config.toml
n_head = 18
n_kv_head = 18
norm_place = "pre"
init_std_qkv = 0.0247
init_std_o = 0.0306
init_std_down = 0.0353
optimizer = "soap_variant"
lr_head = 0.0133
grad_clip = 0.5
warmup_steps = 200
decay_fraction = 1.0
batch_tokens = 131072
seq_len = 1024
dataset = "wikipedia_en"
Each number is 128 + 32 x the weight over its row's rms, rounded and kept within 0 to 255. Layers, rows and columns count from 0. The size above them is the row's rms in percent of the matrix's.

# layer 11 attention query, 576x384, rms 0.0247, rows 42-63, columns 192-255
size [103 107 112 112 110 111  97  91 100  95  91  99 102 106 105 102 101 109 121 112 107 120]
[[123  95 121 146 167 130 135 188 138  96 122 222 125 146 116 110 122 120 102 157 114  99  84 118 150 130 135  60 150 146 122 122 159 136  66 168 135 165  91 147 167  80  83 181 124  78 148  85 147 122 119  87 182 115  97 166 103  78 124 102 126 154 135 117]
 [ 70 109 150 114 143 115 159 132 168  50 126  98  62 155 105 113 105 177 144 166 103 164 166 134 144 191 123 133  70 163  79 111 105 175  69 130 102 128 153 137  84 144 165 141 181 138 148  92 111 116 136 105 143  80 128 167  81 133 141 148 153 126 133 173]
 [140 111 122 120 130 159 113 120 164 129 169 197 117 111 107 126 140 149 103 122 137  40 129 157  82 124 138 124 113 116 141 132 136 155 143 116 103  98 128 141  87  82  65  98 212 151 136 142  99 149  73 130 186 109 112 162 134 138 193 126 145 106 123  91]
 [128 124 180 201  93 137 170 117 141  82 177  64  82 115  57  99 125 149 168  55 170  86 171  89 107  91  83 116 146 138  65  91 160  87 133 154 118 119 145 207 117 132 193 144 139 115  90 118 136 112  89  86 138  90 125  94 110  72  61  76  77  82 119 168]
 [124 122 128 165 104 164 198 108 200 126 136 110 132 121 103 113  78 116  51 144 132 111  83  97 155  77  71 159 127  76 115 172 114 154 163 161 113 174 102 105 135 147 155 110 168 167  94 128 115 218  66 110 136 156 166 160 133 128 174 124 109 154 140 174]
 [ 95 144  91 203 146 138 104 134 169  89 109 141 125  67 113 150 130 155 193 170  65  88  98  86 114 149 121  83 182 147 114 122 100 185 104 145 150 140 146  99 113 150 188 147 128  70  73 117 175 159 125 119 117 148 114 119 123  92 192 124 104 130 114 129]
 [132 107 170 124 154  88  78 140 126 152 113  65 137 144 120 143 181 111 113 113 110 129  98 105 190 154 119 128 139 126 147 140 153 145  94 140 174 144 162 161 104 103 199 148 136 129 113 190 154 152 116 113  92  89 149 121  86 108 125 141 129 112  97  93]
 [102 111 108 140  97 162  72 124 151 170 115 164 145 133  66  72 135 118 155 164 151 123 151 101 112 139  80 136 111 110  90 148 154 160 148 147 136 170 161 187  97 171 101  97 197  86 130 110 131 103 114 151 166 123 150 154 164 129 145 127 148 160 118 118]
 [111 146 108 108 161 128 137 126 182 138 169 160 126 130 104  79 107 133 134 123 110  88 194 177 133 104 150 110 141 125 166 128 182 171 168 150 100 133 141 153 111  90 124 176 194 154  83 130  71  70 187 109 122  94 152 111 102  82  56  80 104  74  81 104]
 [ 84 138 167 130 116 132 135 123 125 138  53 101 126 217 135 146 120  94 129 119 102 129  95 189 135 129  98 183 137  98 121 113 183 136 100 104 131  68 106 121 152 117 169 124  81  73 137  99 133  65 102 109 119 117 158 109 161 130 120 137 127 140  96 139]
 [100 151 163 149  86 126 104 129 138 119 130 107 155 138 125  94 160 161  98 133 141 141 147 125 166 131 153 119  83 153 138  96 116 142 112 158 145 153 118 115  99 156 121 127 147 171 167 128 104 166 154 115 174 188 141 208 156 146 169 125 133 148 137 107]
 [125 116  77 156 159 104 123 109 148 112 101 151 137  87  66  89  95 164 148  77 170 129  60 154  97 145 133 200 163 134 183 114 102 117 108 131  85 117 106 140 121 198 121 149 154  99 126 126  95 119 154 116 130 132 176 114 141 135 175 153 160 136 109 142]
 [127 131 112 174 150  88 148 125 188 132 105  75  89 176 138 121  90  97 105 141 102 171 140  59 148 178 119 123 117 111 125  79  97  86 150 103 137 156  79 168 177 136  94 133 144 113  96 124 195  93  69 134 143 108 152 131  82 123 104 147 157 136 122 172]
 [166 137 117  81 136 135 102  91 112 173 151 144 118 130 105 170  79  71 158 157 142 129  87 112 132 148 156 165 118 207 197  93 144 112 101 152 128  74 157 155 132 160  87 231  73  93 133  80 154 131 166 132 114 201  86 139 116 109 138  54 174 119  82 166]
 [121 159 137 135 117 101 170 165 117 143 105 126 138 134  95  81 136 102 146 135 101  99 126 194 190  99 185 117 135 168 184 124 173 124 110 102 117 123 129 137 138 110  62 116 110 182 142 103 161 143 114 159  94 170  83  65 101  96  79  79 132 115 185 141]
 [120 142 155 126 120 151 139 158 170 144  89 165 129 121  97 155 169 129 119  92  92 111 174  76 128 153  95 107 142 139 126 172 119 178 113 131 140 178  70 134 161 105 129 173 140 140 155 128 111 164 163  88 184 129 122 134  84  92 138  69 201 150 112 100]
 [141 151 128 133 143 138 100 127 106 173  97 159 118  82  99 145 162 140 145  91 111 101 128 104 148 126  98 159 127 131 105 152  98 140 135 124 116 123 134 154 102  77 158 119 123  94 166 121 104 149 125 145  72 137 114 174 104  55 150 121 131  77 131 142]
 [123 125 138  61 195 136 107  65  67 129  99 152 132 155 109  84 127 170 182  95 161 152 126 193 165 142 163 147 165  45  85 138  72 142 164 117 102 138  95 157  82 192 206  55 117  96 119 134 111 155 134 162 117 168 135 100 157 128 116 174 125 183  75  78]
 [118 122 165  79 134 156  97 135  67 150  97  86 189 137 158 142  69 166 128 151  95 158 154 186 158 168 118 109 118 114 139 172  93 170 137 116 121  90 163 139 161 210 101 201 137  66 106 175  95 105 127 123 125 138 180 136 171 160 155 108 151 103 104 156]
 [ 73 124  94 166 127  90  97 137 156 104 133  83 125 130 155 111  86 186 186 130 130 128 161 119 126 190 171 125 168 111 148 121 147 133 121 113  83 109 139 165 122 122 134 128 112 147 113 179  96  98 117 160 158  70 157 173 169  87  61 152 106 106 132  97]
 [148 145 126  66 153 155 147 131 105 120 119 128 156  88 108 116  99 133 147 105 127 139 102  91 139 128 147 178 111 112 125 144 211 156 178 144 116 109 143 186 121 175 131 110 138 126 152 160 165 170 114 184 161 152 158 129  98 120 135  19 128 153 139 119]
 [133  90 106 182 118 153 123 110 128 109  97 175  76 167 138 145 154 107 104 132  84 105  98 161 159  71 162 189  75 150 130 142 130 169  57 129 122 115 204 157  91 138 126 123 130 106 152 125 188 138 121 148  89 123 156 140 118 114 132 123 138 133 137 150]]
# layer 11 attention key, 576x384, rms 0.0247, rows 42-63, columns 192-255
size [107 115 119 115 118 115 101  96 102  89  94  92 100 104 105 108 107 105 111 112 104 124]
[[135 118 165 115 176 152 121 138  78 101 117 175 130 126  92  62 116 183 136  73 145 129  90 121 121 172 129  71 134 139 137 203 128 210 133 151  99 174 132  98 126 134 132 140 130 129 136 117 120 107 184 101  92 148 100 166 117 148 176  62 127 131 171  81]
 [113 103 121 206  85 134 128  96 124 146 122 100 152 125 144 112  97 138 133 103 140 185 190  70 167 199 125 104 101 144 109 120 220 101 140 172 131 100 144 174 138 117 115 114 154 114 140  99 166 153 166 128 115 164 110 128  40 137 146  91 166 140 152 158]
 [140  75 161  92 121 131 104 157  95 151 126 105  83 149 107 152 174 142 151 144 149 117 162 172 111 109 120 105 150 137 118  92  45 141  72 104 125  78 163 130  93  95 132 140 137 126 141  26 107 127 155 114 139 149 122 165  96 132 101 134 175 121  76 102]
 [129  89 148 160 106 132 142 136 108 156 176 105 140 141 114  97 111 158 155  48 114 128 133  88 129 118  95  88  60  90 153  80 166 171 151 129 118  91 113 132 131 172  92 129 132 180  61  91  91  91  61 166 102 145 107 123 137 142 125 109  87 131  87 223]
 [ 76  90 143 108 123 136 123 101 149  83 167 101 150 140 106 189  92 130  67 100  67 165 101 192 159  80 126 132 136 134 121 146 137 134 176 126 103 110  63 145  76 106 214 149 142 159 115 142 121 139  93 177 116 101 137 164 145 150 173 176 131 123  24 206]
 [152 146 139  97  93 101 139 101 175  74 145 109 148  82 109 134 120 161 195 128 112 131 114 133 101  85 111 114 103 107  99  89 161 201 115  86 116  90 144 145 127  92 125 104 135 165 114 144 122 109  67 163 134 119 153 185 138 178 147 118 156 129 146 137]
 [ 62 109 160 104 132 126 160 156 145 127 140  85  96 138 194  84 160 106 124  94  79  90 127 162 145 102 101 122  74 149 151 144 138 111  91  78 153 176 151 115 145 108 129 127  93 144 102 161 141 113 166 108 111 142 119  89 126 159 134 135 141 110 120 138]
 [ 95 127  95 113 137 139 129 113 108 139 142 120 129  52 129 123 117 109 126 163 122  88 101 119 136 145 164 110 150  97 182 176 127 157 130 188 105 128  95  90 151 190 148 124 124  96 128 158 153 106 152 163 103 126 110  88 144 122 170 119 140 121 162 104]
 [ 72  94 161 173 177  94 109  70 114 120 157 144 109  98 144 143 153 108 110 179  97 188 121 144 195 229  88 163 161 122 127 146 108 151 109 162 116  75 111 125 102 111 145 160 138 109 160  99 144 114 152 139 131  99 115  90 121  94  89 137 188 173  81 187]
 [145  89 121 158 108 125 111 152 161 139 153 102 153 136  88 156 115 150  74 160 134 139 137  78 103 168 148 120 116 151 111  91 155 141  91 177 169 121 104 134 110 100 114 165 139 152 123 116 149 133 174 153 159 134 128 185 130 176  55 151  82 133 153 253]
 [129 129  51  68 208 116 138 139  84 117 126 135 141  88 139 128 130  76 175 143 155  80 166 101 139 154 158  93 124  97  79 154 145 197 143 159 166 117 161 116 100 151  96  81 112 125 166 186 110 116 168 148 111 194 139 182  85 114 153 108 146 147 109 132]
 [109 151 149 132 130 134 172 186 114 112 157 155 113 137 183 175  99  66 116 137 112  77 179 161 140 183  76  80 168 161 195 135  94 169 140 115 113  45 140 149 134 117 113 185 129  78 130  97 145  92 124 106  79 110 147 110 115  79 127 103 135 111  50 139]
 [ 69  91 101 109 123 148 151 176 153 158 138 104 105  83 123 156 130 130 128 169 157 147 135 204 127 175  85 161 111 131 146 100 153 112 141  80 120 103  55 128  85 103 111 114 108 197 137 110 139 146  59 112 133 139 128  69 125 111 102  82 134 117 127 127]
 [ 48 135 148 165 126 120 123 182 120 173 102 130 114 142 127 141 127 109 126 126 210 119  62 137 139 173  75 128 120 123 139 118 111  62 140 123 178 100  90 176 136 164  37 117 138 162 146 134 152 114 117 115  78 153 143 129 141 109  57  67 143 171 115 160]
 [112 112 108 148 116  78  97  76 143 149 175  95 129 139 146 120 181 121  80 102 154 160 125 117 111 191 112  80 224 109  91 176 168 134  74 107 150 148  82 166 123  93 154 144 153 146  88 109 180 153 139  97  85  88 114  84  82 115  95 131 100  75 127 138]
 [127 151 111 134 155 121 111 211 118  95 100 121 132 129  97 151 157  90 160 117 159 107  95 108 112 100  69 103  98 154 151 191 127 152 142  97 160 122  95  76 165 136 143 224 147 122 175 187 151 104 140 138 147 111 125 131  83 131 122 164 166 116 106 152]
 [131 126 115 124 174 123 164 163 145 201  89 115 128 141 132 141  75 135 123  93  94 113 111 173 109 143 117 102  90  96  92 168 123 110 106  85 135 120  91 132 118  62 151 152 138 134 144  14 179 184 112 151 170 146 114 126 108  87 145  35 121 101 131 103]
 [144 157  94 141 107 184 106 133 179  90 149 138 136 160  85  95 161 133 180 122 156 140 123 175 141 142 130 137 153 133 157 126 102 102 136 151 130 112 153  89 131 129 122  65 138 159  80 109 135 184  98 132 119 132  97 158 138  77 111 157  99  59 100 140]
 [181  85 134 164  94  96  90 104 172 116  73 115 159 136 128 116  85 161 121 123 121 204 108 105 149 160 178 114 145  57  98 131  95  96 146 141 112  76 157 122  75 130 152 144 101  77 128 139 129 112 120 144 126 132 125 156 156 134  92 168 220 162  62 165]
 [ 90 128 157 155 138 130 101  97 185 126  46  87 134 122 201 122 120 107 147 134 139 132 131  90 165  36 122  75 120  96 129 137 152 144 123  59  67 139 169 102 130 153 137 152 113 166 101 190 114 111 103 119 111 170 103  88 157 117  54 167 127  79 141 124]
 [127 153 145 145 140 124 156 165 105 165 115 113 154 123 133 115 125 126 128  88  98 175 137 102 113 108 147 136  79  84 102 173 154 100 104 145 140 138 174 191 124 111 147 133 133 174  70  64 144 108 119 163 164 127 162 162 163 120 110 111 100 132 123 127]
 [104 105 143 109 177 114 150 135 151  78 112 164 156 110 124 162 183 100 104 132 127 154 154 124  62 147  75 104  90 165 128 124 127 177 163 150 137  92  75 144  84  75 138 135 165 130 103 116 180 196 132 102 112 169 217 162 146 135 109 145 125 107  71 154]]
# layer 11 attention value, 576x384, rms 0.0247, rows 32-62, columns 192-255
size [105  99 103 100  90  91  91 101  93  94  83  92  94  90  89  96  97  85  88  95  91  90  87  90 104  90  91 100  90  88  92]
[[111 127 186 147 163 155 138  97 106 119  76 120 111 158  63 124 121 154 104 131 100 130  49 113  87  81 172  64 176 150 115  80  59 108  95 118 136 115 196  96  82 137 107 130 184  94  80 112 150  41 166 140  95  85 131 149 136 155 160 120  72 149 155 183]
 [104 143 111 144 136 114  78 124 171 125  49 170 115 161 153 158 105  66 148  98 173 130 172 122 155 120 141  62 164 107 120 129 148  86  80 132 105 195 166  82 140  83 114  64 134 161 133 146 153 111 124 206 195 130 154 187 138  99 136 122 181  96 129 121]
 [107  46 158 127 171 148 134  88 156  80  94 101 102 138 153 132 128 121  88 104 149  93 141 123 144  98 142 127  83 127 122 103 163 158 133 118 120 135 152 177 185  65 129 140 191  73 156 160 154 104 127 145 184 198 168 153 107 173 132 194 131  81 155 202]
 [138 103 126 162 144 204 154 199 135 128 117  92 129 170  69 136  73 122 107 118 171 112  90 140 104 125 155  70  83 133 172 130 144 139 142  58 167 155 115 157  97  82 117 152 183 142  98 173 204 205 141 149 133 142 136 150 147 128  65 111  88 115 135  80]
 [ 59 133 130 154  86  72  90 167  86 145 130  75 157 179 145 198  99  83 146 190 199 117 133 124  71 127 160 127 153  87 115 107 154  66 211 113 127  63 123 139  90 138 117 128 129 125 136 138  64 134 142 115 176 129 107  98 148 105 121 138 154 124 118 157]
 [133  98 203 117 129 109 150 103 146 146 128 139 105 125 117  75  93 134 133 167 171 151  90 169  96  91 145  33 127 165 134 190 182 140 212 127  69 107 159 158 152 174 167  99 145 112 104 100  97 150 130 149 156 180 185  98 158 132  55  87 161 105 113 159]
 [155 142 139 150 181 122 115 151 115 146 108 111 153 113 124 163 136 131 136  98 127 124 139 151 141 114 140 139 144 136 160 161 157 136 123 126  65 139  66 106 151 129 177  65 156 143  89 173 162 179 161 160 189  98 154 159 135 115 139  89  86 111 152  97]
 [106 143 130  65 129 158 165 129  98  58 150 177 147 145  67 127  47 142  80 157 164 124 131  88 177 116 136  91 100  72 140 150 135 153 153 126 175 175 199 140  90 142 108 157  89 113 154 153 124  84 148  88 151 129 138 126 131 103 104 151 203 134 135 108]
 [121 103 121 147 158 121 150 155 150 137 174  92 120 149 145  82 109 134 143 119  58 112 120 168  98 130 119 143 151 157 114 125 123 170 127 148 140 109 215 143  81 153 152  98 164 139  69 110 109 121  82 130  79 131 166 105 126 162  99 172 116 117 137 118]
 [134 124  87 157 103 162 146 114 147 129  97 128 127 224 114 106 128 134 137 129 117 155 126 121 165 199 122  61 167 128 124 120 120  98  98 146 133 161 164 121 104 106 128 137 143  93 112 117 122 111 199  57 182 150 147 128 154  77 143 128 132 127  99 112]
 [123 123  90  63  94 101 113 119 111 204 136 111 100 173 147 141 131  55 151 111 156 141 125 132 129 128  96 155  93 130  77 156 136 117 101 145 136 173 161 163 127 111 104  81  87  87 154 172 145 148 106  63 157  98 159 171 115  60 106 157 131 152 154 143]
 [131  98  91 106 129  96  93 151 174 131 147  67 140 106 134 109 129  93 160 130 155 128 167 183 141 106 115 127 127  74 176 110 163 144  71 100 110 182 118 161 136  94 132 167 118 155 112 149 166 114 113  85 124 160 116 164  83 134 147 189  39 119  84 174]
 [120  77 150  69 142 134 126 135 160  60  95 127  80  83 159 164 151 117 125 119 160 135 107 102 115 168 112  93  72 107  52 168 120 129  88 111 168  78 112 128 101 214 126 121 156 113 113 141 173 122 128 104 146 147 139 150 138 143 128 141 146 143 132 103]
 [116 106 107 114 156 141 114  98 160 140  91 142 154 195 113 210 137 121  91 145 175 157 162 104 163 114 115 124 158  79 111 127 129 126 171 146 162 126 124  85 106 148 207 118 173 119 146  99 149 148 118 152  92  97 126 123 143 154 131 161 138 146 129  94]
 [ 89 139  87 130  83  96  78 145  53 150 113 126 150  94 221 191 171  89  92 157  82 137 167 124 109 136 140 110 143 144  89 163 136 120  72 139 138 116  25 106 127 118 119 157 127 115 125 140 141 108 103 146 125 112 167 133 105 109 156  96 107 147 194 121]
 [218 144 139 110 134 118  97 120 129 125 114 112  39 110 180  89 147 159 139  72  98  89 121 106  53 176  95  94 106 108 132 158 154  87  97 139 177 172 102 125 164 141 117  95 159 185 102 118 130 156 164 141 112 132  97 110 163 113 181  86 130 148  71  81]
 [ 84 141 120 169 106 157 135 103 107 157 140 176 128 194  90 108 105 109  65 163 129 149 149 110 122 136 201 129 162 108 101 201 170  69 133 143 161 138 124 159 142 155 148 145 178 126 120 136 149 162  94 138 147 133 104 107 148 147 126  92 144 155 134 107]
 [123 162 159 113 195 133 107 142 142 112 114 115 115 149 176 158 123 131 111 136 178 153 131 141 102 133 127 156 132  79  80  65 162 128 133 172 109 123 211 106  90 160  69 101 151 158  94 138 139 139 144  92 167 156 134 148  99  86  95 148 235 128 125 123]
 [131  96  81 154 125 153 130 102 124 176 152 122 161 138 115 166 160 203 135 184  54 149 120  90 172 131 177 125 131 117 139 117 121 189 178 149 114 140 115  94 131  98 125 164 128  69  66 133 195 121 178 131 115 116 128  78 107 122 156 165 102  87 173 114]
 [127  59 135 151 166 169 159 125 131 137 137 176 146 100  93 102 100 142 112 220 130 172  92 136 103 183  66 101 139 135  93 120 157  82  85 119 106 136 139 170 150 117 100 126 155  88 139 115 102  91 127 126  97 194 141 223 219  90 167  72 110 135 128 128]
 [128 113 116 145 166 158 186 111 149 122 190 122 189  89 115 116 110  72 100  91 145  86 113 129 167 153 160 158 113 109 183 107 139 174 152 145 191 113  61 116 169 127  97 125 152 120 112 151 123 173 133 181 113 160 111 114  92 136 141 144 120 137 119  85]
 [154 108 139 129 110 164 113 129 119 193 141 165 179 102 144 141  75 150  99 186  80 137 160 103  90 213 117 133  70 143 153 148 170 122  91 145  87 150 190 128 111 129 159 120 111 109 149 105  88 173 103 112 136 118 131  93  59 143 103 123 105 123 130 108]
 [151  82  80 160 158 105 140 122 123 115 118 127 136 113 136 140  97  46 100 152 201 126 108 124 100 156 121 140 112 126 108 132 145 132  89  97 136  79  95 112 159 126 163  69 143 126 163 161 143 115 138 106 141 100 146 116  89 125  78 148 124 178 112 119]
 [ 62 108 156 112  63 110 113  96 169 110 155 200 118 112  92 160 134 162 119 157 136  78 116  84 102 131 112 169 133 153 168 150 142 122 155 155 195 181  90  74 138 140 138 168  81 100 122 181 142 184 166  63 142  90 148 127 172 113  86  78 115 135 141  92]
 [165 127 136 135 144 104 154 117 136 187  78 185 137 121  95  82 114 134 159  84 117 135 139 169 116 143 184 110 154 100 122 100 145 112 101 103 177 109  40 153 139 123 128  72 167 102 133 108 115  96 141 134 133  57 192 175 176  81 153 165 108 143  94  89]
 [103 113 196 143 157 143 133  83 153 168 112 177 150 140 120 136 124 112 153 223 165 158 200 178 113 144 108 188 171 129 140  93 123 129  80 157 131 118 149 107  82 153 196 102 190 147  97 107  80 107 142 129 119 135 134  46  89 108 100 152 154 155 170 143]
 [176 133  66 123 151 121 133  99  92 189 132  92 104  59 125  97  74 103 148  88 140 103 103 120 138 143 139 100 159 179 158  92 111 112 114  93  68 144 115 133 120 137 106  98 105 188 128  96 143 110 139 216 128 149  92 147 127 114 158 134 133 111 138 134]
 [137  86 115 158 184 156 123 145 138 156 145 111 138 116 158 194 151 141 117 111 224 135 100 141 100 100 145  95 150 111 127 153 138 129  65  93 126 133 108 148 181 106  79 110  92  94  98 196 149 104 134 132 118 118 128 103 143 148 123 123 176 139  84 132]
 [175 107  94 143  98 127 125 139 155  86 157 188 127 129  96 188 155 100  69 107  92 134 143 142 105 157 170 104 137 116 137  94 164 191 134 169 125 194 111 102  63  80 135 138  57 164  86 127 115 163 118 164 130 185  97 195 101 134 125 104 185 150 102 171]
 [127 172  36 122 122 103 111 180  96 146 144 170 155 118 158 125 135 151 152 132 127 107 152 124 127  67 149  88 115 128 162 125 119 125 155 129  86 148  68 141 110 169 144  97 112 117  99 106 125 137 194 109 112 135 117 120 105  78 116  71 126 155  52 114]
 [ 98 152  95  97  90 120 171 172 148 170 144 130  97 127 145 111 110 108 110  92 131 132 183 109 175 160 178 165 105 119 173 123 153 117 170 109 149 173 135 154 200 105 133  84 136 126 149 131 163 125 136 147 121 102 123 104 133 202 147 147  82 158  79 109]]
# layer 11 attention output (transposed), 576x384, rms 0.0306, rows 32-61, columns 192-255
size [104 105 106 104  97  99 100 100  97  95  93  98  98  95  93 103 102  93  94  98  98  94  90  96 102  97  96 104  97  92]
[[117 105  59  91 177  69 124 117 132 156 117 128 105 160 132  81 172  86 137 178  68  99 137 102 165  54 131 103 153 178 122 188 137  84  95 101 121 153  88 168 159 149 136 115 115 123 183 168 154 221 121 116 106 121 142  89 166  72 123 105  99 150 159  93]
 [160 116 144 136  53 167 110 141 142 126 151 130 155 161 119 133 154 162 123 157 169 122 111  83  94 109 119 162 120 149 163 104 110 120 117  87  63 124  67 110 114  94 150 135 169 125  76 165  41 189 110 104 137 155 119 112 159 126 154 130 107 171 137 146]
 [150 144  74 198 177  94 128  91  61 172 147 100 137 135  83 166 177  98 116 123 127  70 112 123 114 133 137 157 151 182 143 182  83 104 179 109 137 124 134 118 116 126  80 100 115 141  74 109 146 107  67 112 135  89 143 130 127  86 117  99  94 147 161  73]
 [169 147 120 110 126 105 144 147  99 110 139 152 131  83 209 109 108 137 182 148  82 144 136 134 111 131 124 147 151 164 127 161 147 108  92 161  71 119 104  95 147 168 140 123 122 136 144 137  79 107 104 126 118 129 158 141 100  96 198 148 147 141 104  78]
 [149 128 131 106 123 178 118  70 141 121 141 147 103  99 101  95 175 178  98  82 103  90 121 145 148 162  69  84 134 154 141 130  91 137 112 160 108 146 121 119 153 141 146 122  72 100  54 107 173 129 171 134 134  79 110 139  94 128  57  86 140 135 130 195]
 [116 136 143 114 136 132 158 149 172 122 146 113 178 123 131 141 169  95 138 130  92  95 130 138 138 172 144 172  83 110 145  75 160 127 110 134 170 118 158 146 138 121 118 117 173 154  99 103 110  95 136 114  86 156  79 201 124 156 140 151 148 158 138 106]
 [127 171  61  99 110 120  80 152 165 146 172  98 176  60 112  80 129 154 177  89 153 126 144 140 103 104 132 152 163  39 142 106  90 106 203  95 134 113 150  59 124 152 154 180 179 117 151 166 124 125 129 129  71 167 144  95 140 171  29 108 178  89 138 136]
 [159  96 115 141 145 145 168 129 183 144  88 173 121 197 130 143 172  92 147 156 119 137  64 164 149 107 116 145 122 137 134 143 153 122 157 113  90  80 153 179 155  61 165 163  95 119 136 178 102 110  61  92 139 125 132 137 148  79 156 102 126 201 126  96]
 [165 182 104 142 165  86 116 127  82 141 122 111 118 136 139 102 136  60 112 140 142 148 145 142 112 149 156 128 186 103 107 159 188 133 127 115 109 174 131  64  60 113  57 127 110 126 136  85 165 165 176 128 142 176  82 159 158 124  90  99 108 163 134 133]
 [ 73 114 206  54 102  98 147 124 148 200 168 125 146  83 142 130 130 115 134 217 182 163 101 172  71 101 140 197 101 182 164 187 123 131 129 139 119 112  91 216 145 114 170 126  58 165 109 125 122 109  65 222  91 163 140 142 109 126 141 148  59 143 127 146]
 [ 98 145 174 165 138 153  91 112 129  93 131 102 126  60 109 171 127 141 123 165 148 115 121 176 138 107 164 145 171 136 181  81 174 114 132 138  79 126 114  89 181 140 121 105  62 111 108 109  90 122 106  97 118  88 107  59 133  74 157 101 111 102 124 119]
 [ 96 147 169 140 120 131 131 147 101 137 131 153 129 135 102  79 123 135 161 147 114 145 147 119 132 115 132 160 133 145 115 166  99 111 120 107 121 170 146  52  71 147 109  71  63 138 120  81 102 123 102  72 156 100 123 144 116 160 164 158 154 133 136 107]
 [137  76 201 206 104 118 123 119 165 160 144 109 156 139 121 122 143 139 131 151 112 115 110 115 120  86 139 163  86 177 200 140  93 133 113 116  98 160  88 106 150 145 154 124 170 145 179 139 148 124 115 133 145 158 115 119 125  80  99 145 128 128 146 167]
 [159 144 123 121 161 138 175 183  95 151 106 115 103 168 163  87  96  96 105 157 139 120  61 108 111 121 170 122  95 147 157 134 150 168 101 145  94 191 103 153  96 137 146 102 108 109 121  91 129 111 115  97 178 165 136 100 154  84  68 129 110 164 133 120]
 [158 132 138 113 140 116 137  79 131 107  89 160 160 177 136  99 136 147 132  55  91  97 104 118 100 122 102 118 133 118 143 123  96 150 151 100 151 208 200 105  75 114 150  99 161 154 183 150 108 151  59 124 146 113 141  87  70 113 157 103 159  93 115 147]
 [ 55  89 138  55 149 134 123 207 114 157 137 119 166 159 114 160 119 120 136 142  67 154 175 110 123 108  56 176 154 167 199 107  92 165 136  63 128 128 141 143  98 149 133 164 136 120 152 123 155 174 127 131 101 151 164 128 100  91 121 187 124 132 164 146]
 [157 127 148  92 202  86 161 107 175 177 137 161 139 161 148 154 152 100 123 121 121 135 153  95 121 111  85 149  95 187 118 107  88 119  81 119  94 123 165 144  70  26 100 130  75 109  92 137  37 126 140 121 157 145 142 174 125 151  90 115 117 164 124  90]
 [132 102  34  88 125 133  37 227  98 141 123 118 117  78 139 113  73  93 119  94 111  96 107 147 108 129 197 141 145 112 175 116  57 131  82 111 141 140  59 116  87 120 189 121 124 143  90 142 107  72 162 163 119 116 114 114 189 151 162 129 159 124 102  90]
 [124 113 106 129 137 134 130 151 107  97  99  92 129 180  92  54 135 116 186 112 138 128  42  87 173 164  80 122 105 155 145 141 106 115 115 112 111 121 111 157 203 159 193 118 121 169 156 115  89  80  83 108 126 158 153  76 125 132 101 104  90 156 152 130]
 [103 105 150  61  48  70 156 161 128 115 131  55 192  89 197 106 137 163 153  94 138 141 150 151 102 186 114 141 110 141 138 118 124 133 167 112  76 148 140 174 172 136 109 131  92 130 127  90  98 196 163 188 162  83 144  91 176 152 117 116 139 156 119  86]
 [128 104 127 151 181  81 125 150 139 147 110  79 110 135 129 146  97 121 211 181 155 183  62 113 123 144 124  39 131 146 136  90  91 128 118 124 138 136 152 143 129 115 155 188 104  95 217 167 149  11 141 109  98 103 104  75  99 154 103 185  75  77 109 156]
 [118  93  77 138 131  81 180 162 127 109 107 168  59  85 114 133  67 151 118 115 137 135  95 101 142 122  79 180  87 131  93 148 114 185 185 100 212 113 141 157 181 132 130  97 123 123  89  94 140  58 155 162 184 149 165 153 202  99  95 183 107 119 129 109]
 [150 122 163 110 131  88 131 118 146 126 133 128 104 126 147 111 163 179 154  99 122 119 160 172 131 101  95 134 107  98 116 150 117 129 154  92 169 108 181  64 128 111  72 165 159  84 109 129 117 192  99 188 147 112 150  95 133 135 129 102 183 189 190 132]
 [177 161 127 119  94 125 149 133 104 139 146  60 103  94 169 115 104  93 119 119 118 161 125 169 168 125 156 160  95 166 159  63 147  95 128 166 109 151 180 182 104 114 154 112 129 121 139 171 105 115  34 144 114 180  99 146  69 101 139  97 160  92 146 134]
 [ 70 108 103 147 119 116  80 126 122 181 134 100  96  73 107 132  94 101 152 145 158 139  13  87 152 133 121 119  75 105 129 127 104 123 103 104 191 126 127 125 120 119 121 135 106 141 134  88 125 134 115 118 107 117 119 142 103 149 108  80 110 137 149 117]
 [ 98 120 110  99 186  91 110 146  94  96 111 145 167 111 126 137  88 113 128 119 130 141  71 112 108 151 177 163 154 142  92 156 101 145 132 130 143 117 159 126 104 127 143 103 106  73 118 147 126 128 143 118 141 134 102 211 181 152 119  81 115 117 113  68]
 [157 134 152 140  88 140 144 198 122 133 157 118 145 164 174 129 103 121 127  99 114 139 104 128 112  75 114 132 145 109  88 128 148 127  99 144 139 106 127 162 125 164 134 145 113 136 122 121  64 109 110  88 132 150 124 106  82 156 163 145 103 121  76 147]
 [149 145 174 131 117 160 193 183 144  74 106 169 161 155  90 143 124 156 113  89 129  51  88 120 139 127 109  85 132 158 148 171 136 115 158 132  73 115 119  87 137 143 142 208 164 110 162 124 117 161 128  85 144 141 162  82  46 176 141 140 169 128 144 174]
 [ 91 253 111 120  99 161 126 132  55 119 158  63 126 139 111 106  95 165 121 117 156 127  97 126 170 146 130 112  94 135 117 160 124  94 102 216 123  38  61 200 115  86 103 154 137 143 149 195 165  45 146 168 174 151 144 118 116 123 109 172 105  89 132 125]
 [ 84  91 196 150 133 182 136 125 119 110 142  96 136 135 155 135  91 166  95 133 146 174  89 146 115 189 163 124 135 160 148  88 145 122 156 135 138  71 133 146 111  93  92 200 160 122 183  98 137 108 146 152  64  55 153 123  95 143 118 187 168 114 121 131]]